From a checkpoint of a small transformer trained on Wikipedia.
Architecture: RMSNorm before each block, rotary positions, no biases in attention or MLP, untied embeddings, normalized queries and keys, shifted keys, capped logits.
Each number is 128 + 24 x the weight over its row's rms, rounded and kept within 0 to 255. Layers, rows and columns count from 0. Numbers have three digits each. The size before them is the row's rms in percent of the matrix's.

# up: layer 3 MLP up, 2048x512, rms 0.0452, rows 1726-1778, columns 384-511
# down: layer 3 MLP down (transposed), 2048x512, rms 0.029, rows 1726-1777, columns 384-511
up1726 097:164118100107105175151116119127132108167168118121107161163108156109125133135091117156137118086129097125120113114105154109124116138166136144135138123148133131127110128094099118167112161110101135076133102116114171146099142164108161146157141126126148125127131130131134102122142090125136082151135124135117147125175093173069113117115047121133140077137089123134166153174152188079118136153161
down1726 097:081101106147110157112116071171101121147112130127121086115139066155095129126131112146115143119133150121176183108157093155141073132101101108180126129111145131128097128169151135144145108125140156147113121122135136118140163108173132147127107144128134134121130093149096151155110119115108152153138129109128134138117144135114147070112150107113146141122134115109100108162102116090109098122131
up1727 098:174097145173140118137076117109116139112118151110164178094160129137083136102124196105122142103132113149124102163155106129130115122129105151108078147069125108106147081103117127124137127105087176120137111140114127159121126170142158108127178121123141112130124086126119117106163138127110098172131146169150166135150105130141137139099170122126113135098139124126125177176097128152181140149131
down1727 091:089153148138126139105169133139122125103131096101123103157128171110136074130137091151151150126097154120065175161136148114122164158105147171130132101142160159155092099156141136108129106138148110138127140144123141138135140088088040130173130121107139137152135150086106120159119147146153134163141101120119103119119109097079110157140161129113136100135122136137121164127133107114069112106148
up1728 100:138118120178108158167123141147084155146103120163164133132099123167141102084125148131128136060107145128123133167137137127143112145082163122092158145117146182167138111117068138158137113083139108143110133083158099166108157159111155147139155148135122161178134121102155153152134137163128127133166125084115104128119086171089164103165160135173128126128128116094087114129097088164107096136140
down1728 102:102145092145121130081119151141109143111142117119170113100130147088115121121116171118147126088147114178161147110121150143145159139131169118129128149100135130146174101126109095127196174138162115152097119128110144101139141146125149135160139152141097122145170087144120143158128131106076172131160137137114112120097128115104145118143133117077147149145116167120085110120104108104189135134169
up1729 097:128139110133100121196110123147136165097123104109121126135120147111153137177153103117116155129122147103092119133120136160107115165106188170153131104090107131108123131101140086146129134109147134133149134116116128169130110145152089176140137159127113082117107121108098136109166116120152104125124127127100135152149117091154128110150173113150164124124117127066132110133130167109128158087146
down1729 102:139119119110118137110160137122114123127117121111117125136137167099124168121120120105092115181133112141104127152108133125174136153133130158158125164123150062108105086090115114115113058105096140119077121137113107137102149173102121143101102120113103122102128131134108110113179075121108145149119122105114102131122115157170139122119101162130127153080074111094183123136127140094121106147106
up1730 100:170166112170091104123132126128149091138115112154092097132151096149136154094109159157139164166132154134091121127178130123150126091135144092091177129112166153122102139098091135136075110150110158102109124095128137120084143109152087152124147135111157153108117147141132111156165128136180158136103116134129149112131138108132093105103126153127128154120094123147153138133157147126116118128147
down1730 098:100131145123094120143147097146150134131106112104128143120109074116150079144088125128140170132130117102150171120115133125116146109121095100168102169164110151112096130141125127109106122103131112091137139140156156132157171160112108107098105133125138113152186148143067133125145139138154105096129115120142184145154125123107109121097148107180184121141142108118119122129131152148141092124171
up1731 099:174144162134129142133133130177162122105134118123127138125147094132131120098133099131118130120144132145133131120139146149121156078080136078127104152098126176104144122113127138109140151114129172127161105138092101141131107103143176174112129162134139110187099135155122141161126120122110076128105083121098085149098122095190085165126116120157106111135135113125145105130155151153111144134132
down1731 098:087172130134169158165129130105154125114135122143139105117099109128122142055153101120142167157098141144112154118143089140133155180152123126089077146132147143140142140120144120097088136134102134163099094159109088092102130096177129121093128106137159162109146095065127117119112126110153161107088163137078104140131142164158124150164125092133142165120133117125130195151140132117107112115157
up1732 100:123149111091104152189124107096099069121104153144125125106122133126131119135134129115105118125127129168066090084115112127108112137122151112144166099146138145118128163129092152081131069107112096171148118135142161144116154127107087145133118122136145187139149140135136122165140135128150155108112124137100123124138126147121131141126108133123117149136114101105088146125115084109119142094120
down1732 099:113130130135136151099143155142096140088124133120118145133128111136080129151092095101109147113131082121160144080120117123131133128113149125108136130113099092120115096131158070145178119121084102129084096143121185137189148137054131145074133116098129125121131100140139110100125157189118124122094110155118136106143129128104181132144183116122107131094121115147125084100117164114166124070129
up1733 095:142153120157133089179136113149102122154083111162140145135140091173100120104172154168131133099126163143124072140130140125114102120116150091134114129096157148133109110124142137191116117139139144120141121151126122148086131115138148191160077167146154133118149128125170153166137148148116150168134138109131134074158102119099118126111121127134110146146130128149136144158109124102113141128177
down1733 091:144120121134110120172117116128112132112123106140140145147153130128137126149144119109109139097123116138095135139145162126128108104161148117198115133125101105155147140108116134146071125103080189157131125135110105152131149127124109132128126119146114107151170088108131119110140124106107162132126083089121091097150124136158113123172136133130101135153155084142146119084126098121127146149140
up1734 101:126153118117118152135077127165130103142157149168121141124090147159170102150114146140123132136097140127104124142153139105147111161132122141090154153103167132112087103071172112125107156106087135117118144087082135127128154077141155127129151138115102138146091133136132144155145148125160162146122184162182134115137140157141107136140171129147137136146115161109137159123115128128147128061086
down1734 103:122101100112077107134142119074155097150121121103166132135113111103129152095118139131099092105157168092133113101120103108116159174141104160122154151135102138137131098135119112105181148125114156093132153112133147124148149133128113100118166125115103139058140089165145139137105159093150130092164163136166128126184160143141131146156122148110112117167133122124110120151166145130145128102119
up1735 104:149136099107116123130138122173136121125127130154133142146107109130131149113135117127114097093142132129110134138101130120094137089071092128120135152115126138113072121123138128130152153098138128167145140105152083133127101114095165127116114157140127108163150173098160115144144134106123106173126118101101129101166170170197167123044127124096139112151126118084178163143157144136150087104099
down1735 106:156102128101136092146110085153115123118122168113116136099111093083129095124130106155111106129125154076136123145111100122135127081118133164182105126160129124104149088157132129101139172085113130142113093113125121139105132136120102119131142166145155131143156132126132135140149102139151145153108148138115134138115145134129105131143143150126181086116120080159082115144111097127125131163109
up1736 103:103111103117103138073105132145127095109113172194122118090149144136136117107100130100116138138148090156123090128153105136099143130155129159109113105116166108117137093091170152136116139117135148116081149108154137127140125101122158138159113102123138114140148068148155122164151124118104151120073115136159104128163163140192117122128139096128136135116124067121129103115183122168142117100109
down1736 110:126109102124152154169145125084141113114100120137125145148155115140128155096079128144101172184132105102110146134131101145133115181120114141137157109143153122103135133112091128126125123120150174098160098165141104125100089110120128130135101108093103095117151122143124144185069094156120128078163105148140153148117136111164151154127126124085168109116120106117143157124150116157129156117170
up1737 101:124111087083127101113137111107142105122156123160084147120151143124055117146135087118129122109107111078127151123160135147123160102133117110099114130089135115166172138113139104146148140123138128155125101121138158160087180150083148129130116098116128141144119157099145113101127109132099142158078122084110156124105092142155127113137126154141155175065141141146077099155134150081121088080121
down1737 100:143121090116130125098149095154153121151122126120149113140145128183125087095070064143137099139151094112121116127132137120151114118077137163136121132132081141106143163111104130125148096102132169113124118146093110175110129118148131166106144133134120156156146173110118146131150097155131157134119145138122150145105143140142145143136111135134150158120128120137112140103126135105137146095149
up1738 103:093123138137132114125106111134112080122083159165143142135126096145148096122150151126106152111124153088139128090146111146147135118161131139182084130143160151132096144111116156140116096113113162148126103088133155115116156113139087134141138156132124134115154139128097076148143115156090110188149115112159123109147166131143125141131136129086137181118107070144134122139149095116129121090166
down1738 097:109140117078132102139135104112116124182092130137126160156146089121129093103146142130099080132126085140126138086108115115146118108107110141148143158163114097118158106163152135128120203138142154110085153076130140112092158147143138122141128154143128097173116162112164162114067097142103124139087143084152111141150148103164127134129093142134124083133132139117111158161153134125139139155156
up1739 101:161089106132136138093122125126154135128086137133117179143083174087150106174119136085129120100103117110163082151136128142118163095136125118152136117167118103176103145106138132170127131180140169146148119153155124129146157105191131154105109103147123130126154139121143091120099135130113100149122107181152137129146103152123139133086125148123131110136099120146131115140107107124126119119079
down1739 096:138088118107137110087153115122168116095131146134127102111144132148083143099168148180143106131139125125106149154092114133186130165162124099131098100110160140175121079123123135128111130150170113127094168114150148127125165129133137165130121102160086113120137106127147138169126144126124110131142119121155148139147159109093148133122127112164168139176131132136151098102118088113133111153130
up1740 101:112125140136106135119106154122103114146101137105134150097117136114096120146133144128090118147131094148098124163137150180136144109133143079149148153076116143146147103106144150142101143122116105152148122089091150161138131124100106164178123139111181086156118143106132136141129124123129126133102133161149101136130153161123130110120098131137161136081100159093164144145124156110109144115124
down1740 106:137151111100131153099149115164130120143100103118121131086137132108138162109127146141146147158137142107132164155105101089138116092098189100154111099106105108128103159106143118140148147144141136117141137125156120142113122123106058128103135135132158089084127141120137077096173173139160136104136137138118119170097087123080104158153118130136160134120095120091137135103111113109100140136134
up1741 099:112151106128124160144149177186099134094109116131096115092123131128161107164102147151088199114134129110122137120117120106175124104114135136129084102128129139154133132143153117130122107141133128115105133135085111164139100083124125116127124145154120139164158152104091158160121131132130110135127120138115143101157123110137159136106145120122168141093087114135109203146135133105121120097104
down1741 098:166121134145106130105135171072100144117123163090155101171165130142131163136136152139113145138150111126131094123174117106106129121200091111144146112104112127104134112175137100148141130118095132154111159142149092093138117136158169154092101149136145113144137098122135124135175133113150096156119130132137107138118163120128114165112116142152091160121143165134114106173137100167166138119120
up1742 102:161188144127121104103138142126174174128134136149118100155150134107078118171097143145116112165080119114113086132131153136130194169121104164102113130122134115139112143094132122140102137106136147101135130123118118167134117167133106169152163126134102121141119125150144096125124126171115120129130147121115128156134135137122146117125104120143155108148089119151115158186106120130207115165125
down1742 106:160090147141141140119102109151109126129140147165159111174161152121118113087084145098136116144099142157122100186089121115118123109166111163090148107079142129129162174108174119115149157127159103122110116162158139122169114096156100104147119136184156107137147107135128116166135075099125094090114151108157106117095107109131148146124148098156072109131127157146169101136159099100114094103148
up1743 100:102119095108104175086169131140110112124116176126110131134109120082131121118130123093107102139109143169106142155092104102115145111102102156152118105121129133104119143164123171106135087132094109122169112111155105166113098134127112139099150136104141137166144119134115104137110113124056105161090136132096086120154147156141119136121122128125142134116146116120144149136092103113155129111143
down1743 103:120123126083095123171145118117099152099148139166126100126139126113140149127112136146137080116136109069165118130197121115119103167100160131143140145128103115108088118187180109107109146101146092109182076126169127116124116173106148146130129187131137141094164150086146109113151136117098110132142123123105114161145122096089075157133160118160133142194127114119141091106127177108134132098136
up1744 107:168095098146114109207099126111142158152076129145122170157089150121103117135133135113095131133142107101093125145140109153128149121130144165092146161129130143160089188075147116202110155129142141139108090131154117118127130134104115143134154095166102168116108092129147080188140119124143164151128134141147134127112127112122152123106156114086140133139086125131125113181122116151128131128118
down1744 108:131158150125122107127143102149173106122146098132144181120104099112129117115128140112113111118133175136111144130150144105139179122098192206161131125101159136150104158179146139152121107161178137161090165115108122137130158097140130162193117111160122128092142116145103104136122119153140086123111130109103107098132101119130105096135125144140136102092117094114142177154167168108120133109130
up1745 104:121094084108124115148090100166121152138148140159137114155134112119099123093143135072081132118153135170099128147137120141137122193104130121122084129142179150142127140148117124121122148141122138097158132140110089138094094133112163146120108152138126128133119092127150117109124133099144125134183153122122111150098106140136143107136123179128118115141116078126102142133121136111152124149128
down1745 100:121046111147176162154153098132123112120141154130184113103135155137168137083177110122114092150152189135072150112145139069083163134154121103146122151117108107152112109136152130162143124126120135131121149122114137120150155159119121117111107123145127167098130138109106136113105110144132115112149144133082117107100109113150106094170117110084155178115110133110106144184136125140152140145171
up1746 098:103128111160111166139134117132129112197115102131095169093121145132103124161101092133113177117148154157134122141128108155121112143112090108171151136069119163123133108151112143171127100153132114113134107149164078150109158153131139174125124131120157146108130145088135101182152079119094120133119081074127086058133097105141125148099118133154138118113090148126124128140120121153142103153116
down1746 097:153109106144093140107130141137116144161107137134146105161116117131103113148102125123117141141125127125144153140079124117147097115106146142102150096065104126160165112150057117147106104130152111126141112112156097134174121142154124091159121117105152147157106155100170108127138110129127097121106164165117115150128155168119175139105122144169103153088171152145117092178094119113147099152133
up1747 107:124100134111106106099129094135108106137102104120114134086126168087130077109086129155139163137121154117142120127092168115118118154135155136141138154169111159085099114112152129148078128163122129153111110146122130142117138136123145119152150147117100189154139123108141107131147140147142143147077145128143100133174127192115158150106137134146112162111144108125121120164151120133103130124107
down1747 107:108114122112080162148113130105116109128160127139128143122142144053147108131118119130118096103160128138109112139140135136138115171138158116131096103172148111166156113113165104136119121133143118123159146147112164151124115113130108137082132077088138122105134098100159114096154140136142146149125088127177171083136173077136135143143137129122136181094120099111162123108164142160113140129157
up1748 099:127144115123101163146121149105145130101145107143137116112132140123156100104118180061118160070131102134117100146138138140133141116152120087141111089141134111119109150084120127144131069159102161169200133143106114173119073146154143154102160097162153153131143133153139111130126161106138084164109107131094082123112130100126098138096135142158117126134100115190129092107127112114143115123108
down1748 099:127128092123108124095130165099102098139096099140100123120139109170123164147167153084150102089177105142162147161131084116157147099155076151119114111112093148163132133125120141123108131125122161121094134159091117120134137074143143128083097164137166129087119161160150125117115139131115149128156171116158125124120077144092099126162119122138086091131147112129125137112144106137110089129088
up1749 104:137128164136127135135165138139169083135086134175094140112118138128136108147121142115117087153107182140096112144096129094162118156089148135153138120113122159138115107132150162119113137095123147152122104105140139100096129132194154123130121167152145139165135148147142156138124154167145135141110158154102175138143135140092124144135145141153133137123117119119107116126105106094138103122116
down1749 110:131094130104110097141120104140117089122157153081149144092137113128137156139126131117132100156101105126138147141109127140110121107112132115128159133144091107144129115109122120112113148159116108087085089122182078134139163166124109137123147165161104105153142117099172100108122108104107147107111121144104117152116111102145119109158141152131131037144121111112111151107135085136091105165132
up1750 097:104196120173115171110104158116106099171140132122100111128146113134122128127141122094135141101120148114137146117131119101158127095116149138176142124089152159125104133097085135124083133135108140120150150113084128132163127105115120155120086168110123150104168129135132139176145088095101137130139161129127091132174147118143144133127185138101157142097118124123112107114090143117209118141134
down1750 096:130149129119133133116091139117156124140059173077110114143167090154099131081091165158158139154111092136124115112137144140113113172151157160116141104103132111100086104114151168154138116127161165171133123077102102142130085162090107156137146105134146129126166153127121125151207144122117105097145127127127127116132112117144121145121111101090100167138145150117102136104118124134113125139101
up1751 099:175131110120103143146145087105157134118142121098105094113156148118130128096119086092112174136102073125106144166123140140119139103145104123139124150114093117110120146139111132145134113096153167115128104124123135130184130108118161112109142163112128143154140129152111166155127151132153130096095118132105144130117068138179132129154127128119122169136129157132164171122087087086111123126080
down1751 102:158101145141138127131115152097115100103142104134103126100115145123140137098091115159145089073143166138158095130115129063132121156116135142100140171133129120079161157121145153188139117122135144139113128112087097136111124117176122138146131135072140117156123126138130127106125140147122099144158106130123114157161134145112136083091134132096098112124123139124118122139126111147082145140125
up1752 102:125157133112106154132142176114149133136101104106080125163103149138158126185116104163122164104135127118141096137117099094150148126155153101176126140091151143131112132096110102136099172126100150145117126092093120125131106104135128099120146139120077125128148113125141093198149100136108071127120168139127134141152161111128163138099167187153157097137123126156149129158155169085116093137087
down1752 105:134143122134096108092104116082136081122106141112157099182109150133159111150126153125131118135141104133095124136085093076100168141140119171127125132059139128117143082120113130123092113100095164142131092159150074143136138136113117142150091118130153123086116138103141157133099155075105091140128136145088135115160074142122117138126114099104151090145156100120130125088132123111106098168131
up1753 106:145141095144084160170158124096149135086098091160141128131121170102140118134088106095108133148117163115117081135131096115146075141115119135149100059118120103133119128134126153130088108130082166152138168109154136151130094159070127115118157137195152116116142124140110112095132121104115097150132125166097090135119149142107110068082107116129159153152090115160126151142144125158123096144112
down1753 108:107153124083113110098131115127108137126119152156124105107094119079154113130115186170127127079108104131149109164110130134123103110110106131137119097131119168169099143109125126125135119088119132141122107136097122108122114146105140130139116103124106143096149163123132161115133139138081127105144173117129124133114122144144148161113115137147131137127158128145071110131111150115143129160152
up1754 098:168130152171129152121087112115126103148133115173102111114098126143137111089118094168100155139118134124104138143125106134121119145171137136096106109137120161143123116143116124159119145132101141108118110146174109151102119129140157142126123146096146128125115113131093073152135083137103088172061108090116153122130149113190114123090126081140120163063114145104108120099095102111118114145154
down1754 101:126131131139139103133062106148143159167110153110101117122094122128197138100142129136122137128142061159113156143088095156104127134111182140100056124093114098144157127109143106130073097136115135108144119109109127146119118124090149150125130124118162105198131122087084123177113123120112101115175100096130100106149130160140143172127123082142138161095131187090122195090137136144136087149139
up1755 098:101111141119080120184124120153124171166115083119121145111125125125110141152124133100134102165125111129087112146107128147089137164177077107141104140145189154105109109136124106142106140123109169142129105132114096133109113168126143138132155139133104151152101134101114119128128139178107112161150160123095144166161111119098152149125145154192136123124126152138145148142151139094160153127123
down1755 094:149109095100139103152125149117141111120140157163107157136103105130139167135092163159159092184138127137162118088140113150131093178139103100131139131106162098103134072151180154123150082154136143122147115104169143140108102163160142153121134089112094186127140129118131168141149127127114121092125122130112176132158147085099149123102132108146105143117144136107129127095128138144152143086134
up1756 105:130164143201143124105127111150117109157110143144088133115118113193125114149128096111109139109146150115086115149138135115135109128167111143124120056126146115119113141122139133147119141135145176157141117136105125198129103167121167140113152142122121141128126143159123148158132131112136101144100124136145087132131149143153144146093107133116143106075107143157132101129139076139125087134130
down1756 106:076129111140121085151116128107137152130147122108089178123140115145111130092102117173131155120138167155203089126110109139106164106154116138136126122085095090147118158098154133159102135111097113125137139166095117138114117157137129121173131151108120157113183094097084152163117135135137129145114122107103103150098117142081114098156103103133144130131104143094076206085147151167138153173141
up1757 103:168114124112099106173134144122125107146108072136135124132122119146093137106111148121141182128121193105138116135119122122138113149095149146167124125108117109132107176147142152135122099095130137168165153107136116153091175164117133114117116171125141150141189129117117117125129109111104125134090073170128126139121126152134093102069127144175126078138136128137098128147127067168119109110088
down1757 105:141102137124122144135133129085100089098100167121118131140112148148161147152115120170122130100115169168122173158153132138083102090132125098133163121114115140117136128118123106099190108126146116131157171080124121147113090108094113139114146141125098113153143127113114145133126151087136138179128123147131098169123131130124100085140124114116118146129126090155085142108127154181126131114153
up1758 098:119157148126120113116161120161102085148135120122112136111132114114115096114163109123143122172134166123118086154134104165130110199131142123135126113125135130147162154104135136115121142121110159088141140146116126105085148128171123140130099159128143119114143099106140092131166120094139141149120113151123065115148132113150079155068125102140156133079114113096124130110063144092129105146167
down1758 097:121120122154142120144110147115095121120123119134118125155139080145136119116062112135148152097168124101106123125113117136132073105088131135106144138119083127155144114118135118087143112099129137112129116131166145163141175094140152145136128145112162125144134122118093142133114151139178140120177147070127136131103139136123115101105057113147126118190135168111148104155122110137093079137124
up1759 100:138163130178121129146183101153130141110150092170106167120136128127151139131150106106097116153139155137115144163136134097130112152096162129153103130146153105092104132141139144118138105119121134106146105111116102134105128106142118130124061144122146162126130127113144113150106150119101136145180149121146169098145140138127093099111092162110101148122143089105130138133154135131123106109112
down1759 095:142135121137115138087125119107146137161132090162145144097148138165115104095093163126120103138140129138139168111096119155118141152116091145128107101133150112129116097119132166156169146164155142160106122121152166152150116083148145139104149130102142112124123152150138138134135144147094156090151131129134132096144116166108145153135088069114123116086103142135144135126112137110101128142119
up1760 098:102156158133142140089159110131115092171109137163150144108153123110117106151134158121084109112161120141116114127090123131151133129046164159143148161135180153124121153146105113091117123081080105125168148112102113159149087141110144138153136133131108138132132153126130136131156149144141144176132118152133126148123094147105113092153144110119111099104127118126118147143110156120125119136080
down1760 095:063104131139132149126151140145127135141127116128100110162139119158097126119138153121105179167138138141117140131092138112143138106128061130101098143113131093142117081114159153121138126147119154098094111135176108149153157128116141111160102115126130122113136136134149132153115092078101100156147115124189080130060172124127098153143197132107119165108090140147106099110139130170153072149112
up1761 097:136084122132119113131111076163173105137115132118108146108130146144133082133120150154113120088108174129142109128136143152149123176133123102148144118124167086127123150096131106196150083159130111157123128109094099180132092112125136115103136127133111157145115196081161113134128129156180112146123141133123107134132160145130186154142097160130142135126142131126149097137141128119096142085130
down1761 096:145139118153149162110098114138113111124082106078137151081175138117154151092151099136151135144116128097167138114114118149130103158125158126135148137148114105110150141117136127121192122181121142116086123121109148132141151066126156119082142147091123129092116127100132142132136114159127089113133140130131139109079088158142096117106090163123108133123122152109169100156139113111151162148127
up1762 102:162161150159100129125157134139106136176155138107143091112120128099085112117122172106072111100069141127128135092120131136144143149145155136122135150124124129149120164109103132131076124104111132147107074116091130129147107119151119130103155112104116119153122137133150118105105121123125106121117137081102134144108123132118149116118099132101154147148113120101129108096142102151114114105108
down1762 104:112113153106133174114146114095149171103138081120158138130138152151166144127116141145108144103122104154139206115133136093169118122100115107144099158153129125088097166128126104120148129135134147114141095114145114090151103129117100119172136115110110162136103065133103102105119127158106103119102117085091118117157130135147099131107150132135134112136161129145113105146127092089129090128115
up1763 102:184157163100151116124138136157148128163132124167086121123101105124088147136125128122138183113142136125135129118148095132206121153152107130137103101101099184198126109136134121116117180109119129097144098164144138144126120132130126131087125168114153172093133125149122176138133150156152144087123123128175154109149137162143156100142126119158158132124117080121129122149132158119150122107098
down1763 088:113120142133116125132123174088115128175124099121137138099137120140110128121150108086170127133125124147143129155155134110120145104133132160150144116102101157109160118111088111133239133076108123088110126126143097117169112118123135123117127142133112136102111136139129151122111129113157140078132130149123125113099117148107134116118120091140088105111142134119103106110162126101138114150143
up1764 097:146136128117138127100095144139137118177129173143110124161153117151119108141118152138132146112175140081165112141123166134103137144153144139127132109128159094171127130119126115128127108117079126162121128146158128150151140143156108112123158133170060169144154135143107127153114123081105140138094121164113104129156111111160133145147115100091123103133070122113148159121077129121134125093125
down1764 095:074134113105098066093102069185170135125151159124088155138121116097129093069190129144153148113139124109078162148121162176150149157105113117129166134111120159152132074160140126108146113130107114106102117169191088153133054134123133125141129141116118123160103115122101125160137128122155158131119085105123123125158132164119178163114121130147132097144089115091114128100128111160100157146089
up1765 102:136115120122094160072122092130109159098130114139133112124118115125122111090110152126098143108148145141116097103090127140142132126108140125147165124141100109136090156149116053100140100090117162128114110110117108148145116114085123134081127137158112156123137084128107134154116138111090093099140147132113117186122084162150118115111107123163130120130102119121123079091156110157099118133123
down1765 101:102100145113107105146096134125131135104139116122114163090135084122134111100114168145098092066147166120145124153117099117083083129092150132167084127156162130134106079085172123125110125099092099139123177093162137150134127114130124125119099197117132127150148113159110105137119095109110105171119090144102164085140121149132147104131102100118140125132154128133139131141116108137119128161152
up1766 098:152108163141111132094118083124096113142123091110100125147137140122116085097067135127130114143162193061138091168120121123134118101128160118171081149125144110108131150120144101089097110130127104116100096154163117187123160141112102154100123139150145145128139149137078114126131124141144190152119080159152165127139128126132150096119126117158137139123142100127077160196136106148096130126133
down1766 090:117130133132113166133117133129139116170135160133111136147131107130108182147160106167159142107117125121122150122152135089137166123140119123128181123154129119146163164139131131152132106129142111124119148154127185120136154105092113117125114103080111092146130166148117154158104150094105134094128193090139165155126165130115126166117129136090126174112137126145131128117096127124134165132115
up1767 099:145113144137138129126114137159157152135113083164077123096085170110123150076139118132131123099136149150096151098140097128106080121138170126147128143167139102133150125153124095134107146114117200155116127102119126104145109127134119139128133153149157161124148132117091092162157112120090145146119185127124127112117130102116113086104103162130203146121136165115150181147129098126109136129124
down1767 101:144137141129119129137091117151121152143136087090126080132155146148106140123157134120110149116123111095149128107090133183128107113121143172141145128137111138086107153101133165126105117154151072163130151123132174100129133143111156114129158130106114138140147168153183128129199106141133115143143102102130092115126091155128084153132172116115077114122116138099108124126152148127160114152127
up1768 100:125129121126109156117140157145145158149106155124128078144124125129137102111126150127099136134120093166133143080153158125189137123120105122117142147082140160091137135104140140153097115113155126145112115117175142120143149115137106135153156112141166159129112104108120139150164108087164093176130154141128163118133113122128168126131143126142163158101112120130143134143132103154137141187119
down1768 101:102154132152140119119122112142178124148167111118125121096118137096078143154119155085152100148186118110153135126189109124118143090098129163114112177108120145104091095122184136120162173121136141128147162138120101096163142119144101150105138083156111138147169117177096120128144135155149094127135157150107101133154118070137117132087143123112106126154112144126167141118142123112129094150115
up1769 097:159154126087152138130123183143138117171111100156099103130118114131135120169119124109148120161107111124128108157159154143122128150130118114137114156102137159124105109118140140144119115106099119095120131161110133085144142150134145090129153166137115164128143138137139160162096159142139109139117141108132162121156114144147151113153142124098152098163119149097114170160106150092135125128126
down1769 091:127108124177095146140138110119088134103095092119149145144109148091131128099148142182083083118110165159151124150130141134152146152110151089114078112160092093095117128108159137128124122122110094121136166121163113145111148128134086140185095094163135126136097091114134117141126126126145126145123123151095115106150115131134127126134128140127142115130132124111131156101144133163113100109157
up1770 105:126115122099086149107129142093123099155079118132120148156153145133120102115171198135129081156140099116105129143161119089124110104123144118123158158128119070140102138164114173108121085104122152133155062102130123142105132133160104078140076133126124140108108085132161119150144150127140111158119124163130121161113118137164129130109084144090157134109099109139149128117134123149115117134079
down1770 103:133098116151119128139074140112139115119148114101129161148089156102134125158106152111161119129131188147100119165129111094164139098132123149149132155124118129172111115127157141057177131138120137113117136130138102127123154098135111097136094137179148157115167128080143083072123090124117113103124111148115106118123111100106068150115100130148111153112184123174131140121198149104078091161138
up1771 104:152132099111103138112146104120131131124112139161110125126100120114104103122084167152131129119133144113145141105138140117168140104146165083098112147085140191159120125101097137161113097148118113110191116131142101132147115163107131173123132128122145126165107119184140119119191162120105122098111133128099116067088140154123203099108100136148109132127098137119134145137108157120131135128141
down1771 108:094119086169095120119118102104158161096110135115121136134122167135113124124117104155115116123144157119123137076142142119093154149134146126091122141132124117114148149130111181128125086109152117134093137136172108100144136142156142076141080107110091106125145101117157111107182127158136155154097117105154137111136117133169150159080124133085100138112084127099161140131158154187111155119141
up1772 095:142103096114116119124095153136116144126105118163110160080122196116123149100119109156123160103100124116107136155181100096176156117153181099111092137129110087152103154105140135135122130134129138133121163132064146109150119132079147113157159156133137113145128121111146105160118098155128131149150076130145148148132167134163117122123123157184101145125126114130174095128159132110103128114128
down1772 096:148145157076115125086107054149133132155142161108102111151143113132108119170077139169153068080150108145121099108126084120127164135121093112117123146113155129126142155109147139128162142114149150079066151147105126120114082105107089134161112143117124120129111111138144098121135124166157141111089064150131112111135143118085151108151126143116134108130102138150135128147156058122150097120107
up1773 101:144152109128122138103144140161097077114151135142136123105092091118185100138180134113135135139117138145127097130173106122122121117185142093135159121129125174167131123111159138097112132144131110121164124161118157154101154118114124094116082115154121107100129149148119140154105118100147155133123109139117098101120143131126119114087152129116139129163135135149087117117130143148121134084138
down1773 098:152175138117138085138137161143098131152095083126145124116132095103152198197077107149113124154159081151126157141126116110124108124124116102102132130131119151132068123137142083128101138164157146163149185104143112139175119119147149097162158155139116089145098115111136131144133111140089111143094085119100148139119136117163112122139124136146120127132117137108106148137130159121139172150097
up1774 100:158128157136127140136129136130097077173128135137121121137112120119148139142134178126125131130099139113105086181162161137170101120086142166098164099128156148153118101130148084107128167157106134138121121109128134125156159117102150108117133094108158130096133122122159136123141083125105101128125143183115124101144125147160111140078113100140129163104096152085151119146141135222091122102139
down1774 105:084135125137113155139090122105136124118096136105100122125152148119124124148132094144132127125131131112172098086117142134120123164092116106156166147175107180188069103152103139124127137102137158109110153109092120112105119142115122096119131149022106146128131105128144129124167115151148143143111150135083109116123116138125144124128083158152159107123114113142152119141112156076115111150137
up1775 098:139144105077124163143122133127102142172132078141129124081085144121114114112150125092157156121117126123152143147128114153120127132127132156160152106091113154143127119131121109127138108137143076072134135123129156203090116162122118127133118125142100145113109189109097149108087095149141095124130101109132130145148110136103125110158102094155132143133108074147136168131134106135096115165119
down1775 097:157134130149157133115162126114110098161132125115138116094107106123142103155087138100123157126119103107123161126129129125073139154159148103125150104099074112159170113115148118119130079110096127116134136139122122116116111114109135111123109166122135157140136058119155122109105094148186140148133132143123148150137102140178101164122118132117115151143157137109099118141139139074125208122123
up1776 103:155135120109095153149136159148115129109176141142119147115113119118090105154129106122116148140148117137124121144142128123098133155116148105116106111126093115166099091117140130116100119117122131076129135138176136124125139135121141144129136158144156115123132113109154133162157149160124081129102108128154184148168119114106157122103126176147157125093143138098083113098133124153134121152100
down1776 108:095118107135092132142115147128129130164205102118114128192121127151148098103105142158144133101143196126101092163075153103145155166141126113063115128116141113150132138131117108102107122121112122117136149116137129126126092160116110184138141142095171116143152112117141096139153163141166126124102130148105141158136139142115134099094113081114142165102139152140159137127124137114151160131133
up1777 093:163149074093101120147110170098162128167090077137143108156142149127117134137140144145099137140127101141129140103186140090114129175149157125166128128156099162125113112128125093096108148129084133109100088154146114130111101161132081139090169164091118142135096164141124116149144097128139168127127127108127150151148080114116166130127154123124150121111124113149096130164101159099125152119113
down1777 087:105153110159125138107096133118113149106123130138096075140148136116154126155106144104143148058157177140142145165112093114117104110141131151165127171115152094105157150142103145121156182101132129129101100133134134106118111156129155161093107117128136088140093132115154127102108089178123156145103122147087134099140127165144144111145119129101127152120087093157107130154158138127129134110118
up1778 097:121118163133128176103156144156123118158130110135138107118149137157102102141174128140123152111124118104099087109124127145133136116101162149122156118142128130081129160121154145144099125113093150122153116114093143122135106135115143116154114115118114166071169140139137154147140121109141138149138124140095127127083143139166123135164123112136122133134100106136149126122120140104108118064106